config = dict(
    d_mlp=320,
    vocab_size=8192,
    bias='none',
    init_std_down=0.0,
    beta1=0.9,
    beta2=0.99,
    warmup_steps=426,
    schedule='wsd',
    batch_tokens=16384,
    steps=8503,
)
Each number is 500 + 25 x the weight over its row's rms, rounded and kept within 0 to 999. Layers, rows and columns count from 0. Numbers have three digits each. The size before them is the row's rms in percent of the matrix's.

# q: layer 2 attention query, 128x160, rms 0.0594, rows 0-63, columns 80-159
# k: layer 2 attention key, 128x160, rms 0.0573, rows 0-63, columns 80-159
# v: layer 2 attention value, 128x160, rms 0.0826, rows 0-17, columns 80-159
# o: layer 2 attention output (transposed), 128x160, rms 0.0483, rows 0-16, columns 80-159
q0 126:510534560531426494516520468439505468503559517534535486476515486485487501475469491504520467470503478477508509478447504468528457505485477507493498507470524499454472496527525552500523479475510512499504529494488526506483520490502505488525496466
k0 113:506543503494483518493511524488522489482523465512500511488542454498536470535499474506526524502517456479448457493476458477502496501532477494493506501519531469551545512496456515502474463494533512475505503549520481498502538439526494508453507506
q1 124:490508500509499478519524468514499520544490482532496541493497516503513528561537481453533437510510477526505495484461525505522467531489514473486466466520510455501502465443531533533468502475513505492450498485487413523498505467482471543495498549
k1 125:483522506527496514513455487502499471496530409506489503516503480473512481457495544494505487513494504481448543502470527498490504493490528483463554526438526508531490523528542534501469495478527438478469492531492502524479531503507492541500497455
q2 128:485485445496475518511539519542495497523501480504490473529497491454517504522550513491498506481558519533486521505477514482473472508529522513508517500511512520465469506448525503499494528480534572491517502486498530443517494465509503506488488503
k2 119:527442460517470500478501519524492491523457501510499504472477465559529519477510526500457465486514504431538490512531509512508478511484509512472466507509457466468535528492506522487496540475463523480504527442496466498493516532486490486502541480
q3 138:535523531514496499506481460524497482499535499508499475604484509467503494522527526471498512485497515514442515471454536473478478482551503511504513508500518512481478455508501514490512504529488533516489514505524546477506489489484523473534491483
k3 132:464500474497484520488511535482489531499450545512506513470505480507545487488492536524421458516524519481570509522522507511559501495519507522508472476509495504464533508491519486495489512520498505502529483492491491513550521515521517513533562528
q4 122:509498499481518511530475527471510455516501474477480494544500483476495504479517473467491486541494477507483478480465473507514488473507506491561469530513497484489470452514491518510492503489493494508499510470484573533497500505505492500547458483
k4 119:462515467525477539478486481482517518484511455506473505499530475531498488469500513440471518523498496528515469522506482534512499524483477488514488471555493542496492516496542470517532500513490518452532524512493525454540461495494533512492537511
q5 118:469429474451492529516519532520515488496512458519489523444531481473534536493524485528486521479522518446525518511491483465494445485504470487506558512505505487499513553473512519498478547467561494474531497489455463472455507499513474497457444501
k5 112:522453450507491491487504485541464495549483475505517466497486512538535518493495505445506469503517518478516496497517478506471456499438490502455506478496435472452495516468534515507531551481474509489478504445481472490486478537483520476493527500
q6 096:486471483459467475491535480504483522532514502535510496435524532471545468496511518490508477445516530485465524508533553495503487486512483533443545462510514507491526528494547481488478498496514531468517505517508470468468524480493498463468513523
k6 106:515470494509516494469471498463485441501492495537519544476510501486510500526500495513517486449527492458486520447495510469517494496502508531454505535438503479510534521461476508465461487500539502529490492512528459530505510523496499471524511466
q7 099:501551529532519480536460466502475494517484499525519483506504514545493510494476476505485476523480494518536520445469468516531482540441524513514512513502468463506480532531490490496545506538515465517457480474459485538469484557537481493519514471
k7 110:490556503496492487527475459509507508470533433477492499569489520482495497475457475464492524507502478500450495525463493483485483501465500483465531497468542554547448479516539521511487470476532476474507540555503531525504505457479477512486477502
q8 125:513464517485468482487512479533483470554511536517559499462504544514520522516516489469551506492462524459491519505533528530455503470491470500447501466504487428527535509455544481496537483506483467482477516500497454522481494463495505531441485487
k8 122:484517520491533486465510517500506491457502502524460510515478531477514478519477520554531516515493504525424531477506531529509502470513497502464514482456503485519502467461472520437489475493568494489473487507458474515497507517484544469546516476
q9 113:501532521503463489484466441485462496486517528492534500481526485506460466468452485526530517488502464540453477530544517511481529498517456500475498486479486524522481495504513507511538456461456479499519534516520538497525516470474520480530485492
k9 105:492535511521502485504523547475520491487503498523505533488521519488487501529519478533524515471522484534471503481489452479491524504572487496521502526509520487510530465521438500544473461527541508547515467546502493463474507502518495509483498498
q10 138:516498491496464496460521447469482470513530486526537499534485478476510487535510509466495491485531486495469495468491525484498484464499469549481493490496515505440526460481524516536490482494495542486504497501497556485488504472494495464524479499
k10 141:491493448501455489485474522477521476491508493520538528482534479516520478502462551485479488423493483490470477494502485500521492529508533499494495503485498481543557515499483494492493505476493489499497536495513466534497543476519488541467540478
q11 103:457453481507546504504491533541510495496515471488464523457569521494512492474506503533504542466546500474528507548521499515500506529535505465504528520499480496517492570483500471479457559522529528523514500510479462459485468537528494488443495501
k11 111:513451504509504521502498479490453516553461518514494476473430511547507539505519485482505449536545518487549528503513509519465448490455532523503478508504473470430495504504522495531505544475502495499497483452496497510492456543505517471525505512
q12 133:487491482497518515524519531525539499524457475498456508531469504501540524512541522475459509494480536519543520460482500492528475478517541539530501524520512498511498506492500495483484544526547545509503466463465478512482463515526472503485513498
k12 121:499434492488504536481491467520490509510482507508497482515498505527531498482491529488459456520503544468529512517511530543500512498416483497468490476476477482485498485500585494468516554521454494480500519461493506533532490499475487501484509498
q13 115:513530528504450487515507468474470497497529548484519505453506481485470497466459479516548503493520467522477489511518511502478503467492468506493513488498473528469476478487529527510516459444481497493513542510524557500529526496484521501533516506
k13 109:516537481510497510490501500475519482478500493502480543494527508503484469539519489507519531472500467512468488509498457485504520500577505497519490510515503478520552500501431495531484459491552507522509468526489489443461514468514488511494509504
q14 141:497488495517498487489489507519470508513476514476495529430521513536509499506491490517513515451502509512531508560544515515500497524504502473482495480524504482585523556470509463520519516492506496494520489532513408511478502492505478552472497543
k14 135:509475532509541468509476526517473483543490493517478490510471545481481516481545466499483472504496555505496566472467498519489499489482549466489531521445491503486487469509498532479481522510551464515488460484483503509459452553503493474515466460
q15 107:497481522463513485464494489504500542488469503506509453508532564534471479499477467500493539545532507540464503499538530482484549528543545465498526505474499463492525517514478490481492510518499520498487470483504519493467500505493512494521491463
k15 112:477501500495505509479503521488480497502479550483492479504487468508521488529501543583496498482510517495572498495498538507511469477491487565496492495489468513454486544490470480487500509502487512511474483489511501489552481562532509489508521533
q16 129:521536464479506510497519501508515560499452478497497482579463494494512508545538505476480498560475528529535493499493499496493509489485537507499443491518527487528523469481485486511502493536508479496503481473489476530524492523457516520538517534
k16 119:518502520490510489514532492547516480483531489486479486560485479504508481492469521503464491511453504509479504491456524502532513483483489455490528482470491525505481511508546534461543502476457451504483502505498534512540520491510492550475500470
q17 116:485497509484512492487511443524509523521527455520493478567515525494518490542492506427478509517525522493498447518509503483459487462536500492472532515496501478482561487470525487533493518538465500465511487504499495463471512460449519502493479507
k17 125:485452479526460491525489524510453491506438516509531493489503512544519513470500575550456457486508497492535551493513525505523494505503521522497486497504434495471493557480491471468520527481495493498497491455521483530504522514539494481506531506
q18 120:494551510506464495545507475457470511480531524504553515450508477531444494459433488515513515510502460501516485528515473492500521523494449491483523497475509514496487498519509509496509447441497441486532513545512524511512531513493492507526528494
k18 115:509527507505506483512525526495520502486518500499490505477531513487477477522517483508576538495499507530457497489500456476487497498580492504503519509541523513516518514511440493541480469506545498516515461538499501459461517451526499516465463491
q19 121:511475491500523470459485507522490456498529543490497477484477510482508485494550522529522490506499506447470490477502511521449527481509495547497503472492432508472525500507491469484537492520440517501504507495550543502542498476497550462472541484
k19 117:493531516505514500467477476464495542487451552536497531497491510495490522561455498522481515515473480524513495497533525505531530511527512527510464500489500491464520430476469422479487460557500492530482495474484540500502493563470528486533511524
q20 119:524461447458532505456510532526510485531485478496474496530515508454544494522582527479473505472503550493476522471502549473490487491541534516523509503487500487475522489482475492496486538538510556521483463474522531469514490502494489493486482499
k20 113:491472471492486502495511489490501513534466549509510512506478477526538523506477547496454457523495522482555492491483525520525464475466492530493466491497477489445505497485550481463524551513452495503483525452499512541555470562488498501525516529
q21 146:502482469501540525494499557505493475529473509447474507531509474450479493493568509520513513534477515490485506518490522521487508485485507487551443488526469520474495490487465497486530496510504476509488483489516539535577486491520503536499498486
k21 137:507535514495516515506515485517541533500532517468466475512480508508488540531469480475504516563475474527532474492501509533540482493488468476513477476515519509488467449470544479491512523507486497518486532518465514460541439556414513513517478501
q22 135:514536529513476476510489452476472536471520527495517497469502486508454474467424488530537496510518469519462482523504501498473535520507466489468497488504512511488478482514524518514512440458477479489521530528506537529522529492485528505532513495
k22 126:489532512487493493503521529495526511469495508513493523484524517463479468518525483520550540467514485501475524493513474472498526501593489485518509521514515514521545515493449498530468460502545501526522454539510483459478524476518485522484513491
q23 139:489500525507517488486512462453479489505513486545530514477505519533527526530460482462518493493503498473512452474496478498478475479487498524469530526496497442512597532482509496530499487533494427504493504481484456529466527501452485486502486502
k23 140:482490478515480482539467512501512499468493447503511503528493519507497479487484530496495488485486488541439525502459527473495502505499510482478580475476505517537462544505489515474540496473498504473482474536525494555470534458556474510495489487
q24 126:487500544523480474491497456446496466503556536532545508490510509499525506493456501511523482477475477451498496461486498502499478477488469545464534533454506458500544518531510508502519475498476451486505533520489467508455538466483490483502505479
k24 113:476523492497509479507489502474511522475529458504497514493532534472504476511500489504529509465475489566428505499480496468497505509540511534520524501515548496560484522489472503486499451497545501497527509569508462527465509445518494518510474504
q25 112:489495502475541503514500525503506504524458430508446492528480512510553498533512497468440515523474529504558514499477482486528507493489527503496486519526502479543495507522513481499469545579495501483492478452464452517495491542511487515458488518
k25 105:497466504502509526506479482517464497486496483492504465529484522529503503452489499457437461520498521494528501526524519498485498502426541490493498462472471513479480527492556509478512533471447480494492520456520514543487489488470470517509492511
q26 123:494467472487512521502524542518498467499502467519462478504488493440548529525555526497489494458504551465497536469476525455488443459508533513510526534511491493485526539506500491484491547517554541465504501452483531454479502484526492478449475482
k26 116:517450479497490503476496471514474498542498475501503490487479485542537516479486522453459466528530514453556482527539521530542492506452485522460484486488473488465486495483560517483512526483438519484476532466500483538509501522472518503517516522
q27 121:539589531509477496504488454449480516478509526483526486524503501517449458489462502495533507507525446549464464495520517485485543506535489503511494484479525507487489463527493519504532440463429481493502498550531556509523505487480517510531524511
k27 118:486523496512500491506508540495535502486491524492503538466524484481485434539503516535502514479490494524504509494498472478529522500589505521533504505514527545524523473495428478503472490521527525529526459546520499475500532476512490534484487490
q28 131:527496483495522502510512515511501492514498462514489478577452505436514523536591535477463454496491520503507508455470500479487453461491538511512467499521498478471501452507496510496509524517531543492467485456492514508524491495501500503504538517
k28 122:490492474484475518492491458496491509467484488505505507532488473503514501502442541446453487516491489465525505525499516537561505489480507493488511472490526490491525489477561514495506530497455475475487538471501512544544505507487488516508504508
q29 101:477459450496521512520522585547520514529448500494451501474473500467532524505558502480500494499501529497549514524472482517556478507456545499515473520525458469518498501465504516484479545530523514495479487450474445505519494513507515516445499504
k29 101:518469503505504513505478474520487502469512465516498450507452528533502528474475500484505486542479517460499507533495500523480509500429516491482504481489471457467478493515556508471539531471443483504471530476480517503498459505472509493523500495
q30 117:505523506491460494515486472480478514481542528487548515474533489494475496457445476524542493487495468518446492506525511485497529504518459466495510473482512522506458468487529532500503471421471460505508523523505532513523530482482516524524501508
k30 103:477525502523512498474537527472519496500518495530483507477531494483503437519523469535521512521529493513480459488526453482500500494582479500504500506511494509494523501495456520520465473540541508515514460526485485425492521476542513481463495480
q31 136:517503493527535495507500527513536467538490479476500484557494543479489509562549509492536474518498479487475481451462517495477467456485521501514470493498495496465498435467487526469541512515472518514481496485511521519537502473481535521493498525
k31 127:458570519480480501488486470458494518474477500493472509523507478490489508492431525497477482534514481522551524510503518510535524498494503496511483484471531486511509507510534480469501500510470490451480512517509522526533497499489520528559516485
q32 117:524539519499504481481479443448480513498516529493540506476509493509460471473440484519519492505504463538462475527523500514461521509514459495469500482468491514498510495493519513510537438493443434498504498533531509526528528472473534514550511502
k32 117:476543483504510479513510537472546508486508531500479533493533518489470462526500467543516527487495467520458521471478459477514520511600484499519512521520516527516495495483440494516476461494533504535528460536501502467496510489528485521482484482
q33 116:530539540515479482491473472449456522488531534494551512479528500525445464476440475525514488515503459513471474507547498491484536511507458498480498480486490515504497497505520522516524435445479463494500517546522512519538529491460529515530507512
k33 114:475565506535506482498525525492525512487506510488496542492526504481487474524518481532534519478499475527473497483465466485503502490592478503515510505511530508526527493491440517520466457521530508526513460566510483450483508491521464513498487495
q34 140:514507499511479494506508476481498458514548528512546492515517500468468515490501480473540453498507458496454471480459501506511483476503469503502485491495495515425481469457497557496496491452486499481509516501487568479511516458461523474527489476
k34 123:467535465494455515489468514479522520477526451527482516460539456508521470486480514504519522489504452484502488534508470469515476525550489519508515504533517464509526537504448494511510499510492531477532514522477473475513550484507508518506497486
q35 124:485487491500504484482487489537508488444506510514488470516481505525503497532451534528546528524510495459448449500527487512441537464511494515461520509479485499502549511503517486492532496533444485486518527501505546467510525453479536470513511466
k35 127:510477501483485450504525522519462505466482565509517507501491530513492477496493544506484533474503499517533516521530518502489504508516491537514478483503423499487507534483480422485556481513443507510484475468513510513485513507497539471517530491
q36 117:488500514444512491515484473526494548526478491519476459546481518529528496511535504483433536493476555511524539490504527499494492500524523512473508489527515472537501463514515464526474491542507519493487477495526412508501478533476472525495538510
k36 114:493489495514506517489531506515466484498495520509477492514477507491515506488504557514469454519484560498519536472481514529531518477489502522487499471441504505484495488476537538463506515497533465500482480483495498537523475538510496513521531502
q37 121:505528515509457507508480487455458490491538502508550501424534467519473480452438473506521495474501479507479499508538510500477508497504442502475518489454465514502489503527519517523525501440484462482538526521515523521495550471491505486506478507
k37 111:482532488524524444537521518491522488480507493496499542478537515483493471510515473506559523468530473545452482488507448485484510528561488508508480507524490506500541518497455503519473454534533520502505487508481467438473505459534508483496488522
q38 122:494482492504509509496518550477534477531471492507463523447492484504527509537524518507484498459509498460522483487494524502523490477475500550498472538464520485538533511482486495498475504524497518533481450486516457543471503536502486525473483528
k38 108:506515506496515480485455482491524534503523518524512507497511554522494531521471482444475496508431506531493479454473488572506526501460546489514559459454515494506543477516512525478500519498499446484481501511516518551483466499505486519514479491
q39 124:530489501486531498477475483496517469499528509523510486559500498468502491542515544500493494459502536489459494452506529493471486450543501535502498529470528482475525455533481482479491495547498536498495505483530559493500505481483519473536524490
k39 115:480498451490487497449486496473497516505471555534499535476509492486524494527501536494477500517515508506561498491524530532560522510523488530510479467498516489494558495482507468492531518502479503504512485507506537567565482544493490500529532547
q40 101:502452484473554508450485532531518500488472487507471509509511521520530518541541510498501502532480529453522493504503481508487510498482557493489499512499490472524569528475493472495496512551509498527484480466457463503503504524494490510477483496
k40 098:505467485496498482514488494520485515484517490489500453534454514510496537466478532481490498532472496508511541513491545527492486493440502495494548459484488502489436512511548493469539505466478475465458553481507532541529472522475514477525508511
q41 119:484456463446527492469548500537492521475501526519482487539504503518514453492504527526532532545503516470457512523554513513469541484506501477454496502493471479476544518503512511490500499497463492492468532485477562451512521460467524476490520449
k41 129:508478469484469493494513515511473504469498527533520485482470511512494510508511540501522524478501499520515487501547542496490466513506455560514458491513463496480489522482495447497562480486439503525479519467477481480500512535500530466511565526
q42 144:516463481499509494553521553505487518520521504477532492441516506482500496418562475505460466466478489498527558537498482497532479539493492474539490493491432509493465488481501515470500513462510487516501490507490479508514498505514504532465516494
k42 134:521510492518522538492495474510503539499520487530484506468483497508503538509495455489541513523501475520463470485513464499481473507500501483507535484551514497482476490495491520493477508537522533469499539486472500433496461501501499464522497530
q43 150:514488532493478483471475460515490520492501513518537519438507498549498508471426459498520529521480503502520500534528500523494515522506468484473525482513493463551513565497503452549514494494475450473503507524494451532466503504502478505488488494
k43 130:490487535504520490497509533526482455496525501462495506513526521466494480514519502549523528501537517551418509495476508479474482498503484471470515506498475540499456479508453535504488466535572490513512474504472474475481506510499537475498473488
q44 107:478470506464534494499536473505509505511532461554433500527506501502530486502544509506459511483492482448525539453494544451508454506502500496491524546496516470505512530543501477484448522554536537486492504500463503472480488525529486472497505488
k44 100:509489526490488527537484478502449485508502462488494474493480484504513538499523538450507449495529509479536495520496518500507477505444491513507522497489532502534433533514558508499493500456526512506500532488520462545511480521477485501519494525
q45 149:509549514515478498540495478472532503513500442518527484575497496505511504491504485474457480493473480529494523486444489465526461493509511491510477498487528508512480470503485549490497509488508503506502484512477484526470507492463480561515463531
k45 134:435481511495497515493507525490489519503504479501484485506533446514527438434489495476461463476512493506511519489491488501528495511502518463506489499523483510500525548511523521476491523519516502475530513493515501496496542442585490515511549494
q46 149:518464504477509492469486480526534449546504503509487500553485524485525498573569554504498476509480516468468506475485540495468482457504508525469481502507501456496527457495502472473516498570492530499473486497526474492496491481490501510480496514
k46 144:460539515482484497467474493471484517484512540519486532518494496461500498514471531485497488534481493519514525462499542531531519494487508534510499479438543484493503455471527485457487474496504463494473501500501520579552483554474522494563518481
q47 136:500510471478517500512519496555524485538494473508470486572455496485510499545580528479454468523465538495519500485448490495518473520489532479521456494526492484479477451480485481473503522540528545502464484484463480486500467536490505526491517505
k47 113:496510516500491539495476487518466500478505495490485474524468465495518520457469522491512477553490542473504531520489543535503498479444505508494504488483530498494486513499575505494522547471490477462466541487494527552551495500489513493529507481
q48 130:513497505481490525489503523545512525517463489505476467551460496504517508515555485486453517510496525560522531484489527500516490513487546519522481489535518513502447506500484479530488513543532557517477448499503495495509461542504472510526503525
k48 113:501475481514511504522510495483490466505511479485493491512470480491518533476463523486468459491455514453522483506483486520519500497429511476468504504439504516504489489509552532480468539495513482507507540474502499524531486520475500520495494485
q49 151:479529524542481521492487493500477541476448491496471495483497474532487478471452487479462519487527515567520547524525499531525540549498512506507517489516506553539492546513506484558471498504524511469498497526512497476501467523525475480525496506
k49 144:532463504507518476541496535514519470544500476489513491501481519521488521454519488516459498437504520454476493520484480487484495499479504477485513523495483531518500510528496560526453514491532510561538500476511471496468497460484472522432458515
q50 116:466465527512502498490536497474502478505538506528514519463560518528516501483486462500515481496522459477489500532483532502509470534492491473484533477461500475504504520470515554502473517448484480502500509520485457485447530459501471522465439505
k50 122:466502496511494518512440508495470499516503447518490488487491498510519514454546499489546486465533500517451512475493476467468444475490510557517552524528511480500480520511501506485495476485547513479484510508488482483473499497549522456495484481
q51 122:529496480535535505567488541507490483498509491479512496481456478519516510476548540496475472461455511498582506487489461528530484504476526549518455494495437495521483481493491472462561514503493485525503491493502472527509473536509502541484550496
k51 121:490529542487516503514481469523509520445501470509500534521481534492491524505448457453508534529461503541449508521530441502494555506505517425506500481488525515539502462512500495514500494524507491484544513506507528523467487464511470509526472515
q52 121:492441454493510505507522542545552481510471466499465502518477509494539548565548511484469503507493531479526505486465513501515455481490552500511486514507510483501518498483510487470496548539522557520485488480479468485479456508515498511448486492
k52 118:514471520480491516485469467520461500507490503496525469551475495506532516456486506491457487527511533464530525497500534501494498481418508486484494485462486494472500487495555499482537539474468464471468534456509509540522498516473516481510521507
q53 099:536528494521474503488463462482480483489538537462547503515491492470492493468482514531532481486494486500457480504523510499470539482508456497477487499494490553469483503497521491513508439475455468495502511540556541516535494475480528493530486520
k53 103:474551489495522474495515533488525507494492523504515571469514507480487473532502490527504521487465482526496474468521460490531527512583508483515505516524541480533543455481434488522468470498546502549523474523518514458493542469518489498496473506
q54 125:513513492533525523540518510478494472537530484527529480531498491455501478466550513469451458447505522514517487487500495513535506507505499535540473520503463501476480461487512501491481516474521506497511502478538524477513493467489507507498521500
k54 132:482503461509472510476447498485522553496484464535533531444491494544499547493477491471469500470473469495505498533526466537529524527518561518500481481534525499527545490492500469497492516507476527494534508505497480496494496477531456509474522516
q55 139:475441448459514507493546544526487530500499498510492531415538499488535489482543481496498497481523517479516522539530505503501500528482500462488501502497455457508540536451512513506483532461527504487492502488474462491505525459519490504453478505
k55 123:527456441510480499514487502546461514527511473480495480502460518522517548501517492489525507518496498488463487485499507519465466500461492508441523499504454470483469516499521494488521502469451493506456525461480458473475443532479501471501522490
q56 124:511560537522508483516457470452495538489504504456528503471518505530453477444454482536510487524476490542475493554546485531518537525488481486491501487494487506527452509510512506519523460486459459497486504523517473537511504530463503527512507504
k56 115:476552531497502486507515522475522524476511491506457529514498496478473474519518447530551537506503470532453505489497481482476517504554481466531500517506515510501514471481450509514492466514544502535509439545507498450471491443535484517490486494
q57 113:530495534500488531510510532509482515500493480476498505471487500504504509407500460507498511517500512517499571507486490530520534546495516489514473505497450537517437524514508509492493508485524496496509491495490540521528476525519485513496441498
k57 113:504503493482528524495537497480502503490533469503486506480480496498497500487492468484514521502523475507470445516555476482506504509481495474493481495533490527492493449508495546509470482528527528508551527493472505462508477478506489496468514518
q58 125:528508502481482493465523462484518510505498513535494465534502506492519471538545495490526466515519499503469496434476540488481465474465532538468503519477492514442519498524502489492514492536489540518451497460483548519494502484483522453522487481
k58 119:471512505466501482519476515493523475457539453498502510524515497505523506526440525509476489463468449490482476543497522474522484489474474491489519492468496494555481537485529502467465466491502493504471553545522492555505534484503476515512530519
q59 121:501531527507514495505486504491495495464493540473509513440485488553477505477438494523541500534500470500535501505496465516513525515462476466516510496485485540530470511502497498472529488470481432512522495515494488537488502510533497507494526501
k59 114:520535543466530499494517487488537524493535473512493493522504537470475471510527454531535524490484506530467502497505483469467526513512477494512501510510514538517494479510484524517486476521535506512499488536498522474476509441486514489463448496
q60 138:503502539519472513501503482478483488531532515487518545419538484506499512453493464522523499476472493495522529524474529513525485525496467493511517479510506520507466540483518523524496508458512469480542501532511435539491492499520468534491464501
k60 143:496513522502551523506508514488513505524530447483475488483511509474515509478529475520518486530522500489445504498487473469496476504497508469509525532497545492507465467492490569515449526527588503507518501536471485457468487499492494472469440492
q61 122:499489432485545488495539513553526531538492452491488477554492525461507487553585503483484457513497523501496518517494497492496453484499518465510467501524469493460517488443517489479495502545531516490474497470477459492516477483466538525498519514
k61 109:515486478478491514495497474528467522495497520492489506509468482517519530471479522493488469555492496465528548488464541521530467482487489515485485500493503481484434509461553511470544522450492482486433546497495524490532512530502498523541517491
q62 131:493512484493504502497521478517526536520478448517489472578475529503499505574525501459446470517526498514513481493478484485500450501516526473504484481518538481471512454473490501504493516516522553497468481490498470470491470539507507496506533505
k62 118:497474512512476506490446483529451478500478513479491487520500457497521492453505550509474482496507522448531529506450534515499519487474534501489487507486492494478495540515548494471506520451484468461478504471519511560539508533510478522501509492
q63 097:492458481455530525524503536525497471513496444506466527479477471476557525491537514476462494473497550459545495516464497481529449493439519545496505540521474489474510494488525503493497539494553493477504506455466473501480513519516484506462498498
k63 100:529452455510494518469473460504488493495534470509521506521460512552512515489476463436485510544490489487485490490531486528475491512459529441470505438510468478521519507494541526501548517480448519501470544454510489514483481473487496498502528510
v0 101:559493515472527497541472518539486513477495508469523519491495510497509502515517499461470466464527477487485507520492451497519524466499510479469529537527482481493510468479517507496514492479468508500492491474547463541500543447470511520495489535
o0 112:501488501470467522504517543512528490541502513509524513477548534486438478522503467489517531513533480509475478488512517540511473519517503497484465485494515475552514499491539514517457514437476467524495476471466495521496461490516484488499515479
v1 079:444511498543445493499504485462515512525493492492538479498510534459505506481503478450512513448515461496547521464485506496493456532497465508540507492456545502541512572471493507508518505483499497477540514522457484511505504563473482524511470479
o1 096:511588506480517505524488515536486512505453522511482470504443489497462474514526534502503485524476529488488513515514506496518508513520504502514486501523507504505468472535457506488509495511508536547455491492530480507519504532524524511499567492
v2 081:523481483467542504511520494580481521484510501502524505495488472512512522502516518483514488502494530468435459546517475496489559445502504469460473510582460472483475435539498525526496500503493508515471496496531498499511493465509492537496507530
o2 094:485398481520487487482505510480510491498505485485523535480564524488503523499489474482491514488527498518515485494494485507499478490540496511484491512489484490507529537468542488523504497466495457474531501501474500510478478469458478481501455512
v3 086:473502468520500508471509520502496511499512501515504488503522470453491487510494521548495482515491489487477576449510536471496462493501503524524530510459499489496500541474505475495535503515480494478441531502505551498530547493497523458507538472
o3 100:517533539524511512517495486432528526500510507522487473487486462514495476480489470458486526452497488494502489478540490513505501530470513479477516479488493504483491483523465525437499507470509512490503508506506584494512486528570508528499480479
v4 112:481507437512493518510504453541491521499530518521499484516500477463492497551504513481548517520498505491471481466516525534487471485506477494514512445538506481522454522496504510528532498499522506471449470497477527466495453509549501479504512483
o4 117:483460487555557481472482449471508469452473476507455452495489466523542555477498481482471495475480528488537515495513486480463531496530486494506522472516511521479523519483483498481525499521522509515506524519537519516483519523485523504535496516
v5 068:490494520458501525497478487548506457473509470529508535493489512497523524479478552537455529502456532548507517493493541510548534481546495483487488499494468459545450484466497496463477533498469521538490488487509545499506510494509451487514524472
o5 088:495445495508497499501520509486508508489508508490505509499516506511517525491493510490505501481500496489496513486491507490491492495642524490500509503485515514472512514479485514468500663507492507504516506501458521489492500502524489495492483487
v6 111:479491468526509501509522510502509477520496511474534478546491537470490504494527538493490502482480518458485473467466536496493479473501495504484515477418473504510467525526484503503511487493531506494456466501497528509490495544459483488503483468
o6 114:501545529493505481524513476482499452498491495487500475500482489525491575451496507510496482496465493516461520484536472507482506483506498518533548509510469502497520509475508523417531489473450517513498540537530535485513465505525540514499549497
v7 103:502501500519477475530475503512492529501493504507492466510512493467468497538516514500500494502499529505510504438452535469453480520505477507513530481473507495504490517507511478499528506495534486498478479495496573519513506537496506514526514433
o7 115:536517504524513504490508497434501474488516498497488465474472467518485562498505501502509496483482468511474523470537496512487512507494511495488514474468480503501504511471478525421497528479474542509512541509542564524510496497564514506492537508
v8 079:477510518517478504525524497440515518520486505486505505511513517495500528481517483461547502476531484549520512411477500484511452516502497506503531491464555501522536519455498498502494498480527500493543532502478473510508467541515514523491478492
o8 093:504595522482523517516472499536498495498476483508470448537450492495495459516517518522488489536478515489502519515508500504500521515488497503537481485526520503504474472551470501501491454534519520538449467492531469491508501515512522506517547508
v9 082:522497488493538493491470487451538512513490523482475478487516510572499520538514495486527485462494483523507503546504483502541470486502479503564531477535548503481500462491499494459483510495497508545531485533530478493499518498513519494509511523
o9 085:433510486487482471484526518587484504504507499525518568494510543487490514486512520527506461519501499522552522504457525500522491507485482510479507541503478486535531485454513477529518492512491498472515500489432450491482539503470531487507501495
v10 088:459502496483508480468518476487533510551514520532508520478513481555507476534485504506479502513475512480498477529455506469480503527494492522517489473488511526458530453559515499483454514518491513524501495514530537543505532473505508469478537521
o10 091:537486469513456500473531529463478526472530516502531531503537464513469529511496488519518507499549501535496497483501507480483484499483518509467497525481469488476489500466466514485521579476496514477521520493474531509508499472500478505486460479
v11 092:493499498486537533528491490524486492475511502519468524494481499505520509536511510529508516533456535527497476490540499521487511468493509507505515489533500465490476483525495474530439513541538459512479492487504516450463463487568485501525521486
o11 094:485399495518510482478498467493516483478532482498493514510526507512563560495482491504482501478498489495529513484471490486484510485473502502481508491494513513487541530488512486502509637534510490487531502493478500498481512499486487483508473533
v12 087:531495454467528491524473521555514505478438502493517484508438530476498516486481514518494499493466519543490521515500519462500482512494491515489524528533509475519458518469448473463496490520526523508507503471498546532511492516470495518517509521
o12 092:485479553492470521519483530453513455525497475522529477450529523519486521476510489482507516479479434504484487503506488518509493513477490492522542499469495508494546488486554511466495441472478489458515518490501536463499492498533526480455489485
v13 098:475502509519460487485480495460529505488476554493528491482514513528478511483430496502496522503460508530547469453500513518508497561501485533521486444465485513536512527486508458477537503536455511505498489509485525512503496530476489500503503495
o13 105:537561527498524505512503518480469514515514512496476448488426495500452486513506527494538489492495488485465515507515506503479498496491503489521521503488520522468496508487447540421509528509494534527506533510521535509528513485519521528510528472
v14 094:449499539472493520472480509469496502467453454527465512495485489497492490480468472549465507521479509560505543519482544494469509544501508480527459504485472520519512505522468474459460507544504499497516525510481542512475494498557486526491529491
o14 098:525499496521491496495508488439522526494512501514489539494469475495545516512495536475516503462488480497510515514504487470531508477486497497497528498490516516449481507493518460491494485537522490476501507499512550437509549489509476513472462508
v15 100:459506518494488515496495527486501485506484482488497481459522472463504518489493478516517519500502500513542532554498483498519451529498460494543502506512543524524477533482471484487487509485491523495568553504444496483495499536479531472514510499
o15 105:493533504515500488505470527527481528489476535530495528471464492494506447508518540475499477490475499484515493529485520451548503521469480496480517533503484506486495474548478477523525504544545523467495498498520486474493531558514502488460501484
v16 090:552487524515500493532496520469517494499516483424514502490497562505485508478524492453531487458512489513514453504510482498485497503505491498509529508476522522559487519490495514483536496483484508539510431509515485502500492515440488519481455525
o16 103:486574505459487500518489518567496452511498518511503463509463524513471520513519530533536478530475483508466513505482511515498505509493480505544510478507506502524514479482508527470486507501464515521480536498504468519513506495502526487513571483
v17 087:523502473513475494533475552479520460470488493446513475513493522459498508403487520491513503478489490489528501533519500481522499452502494519475515544498474508539441562435491506487546507487485508499473479510497472506502504490472485521498465528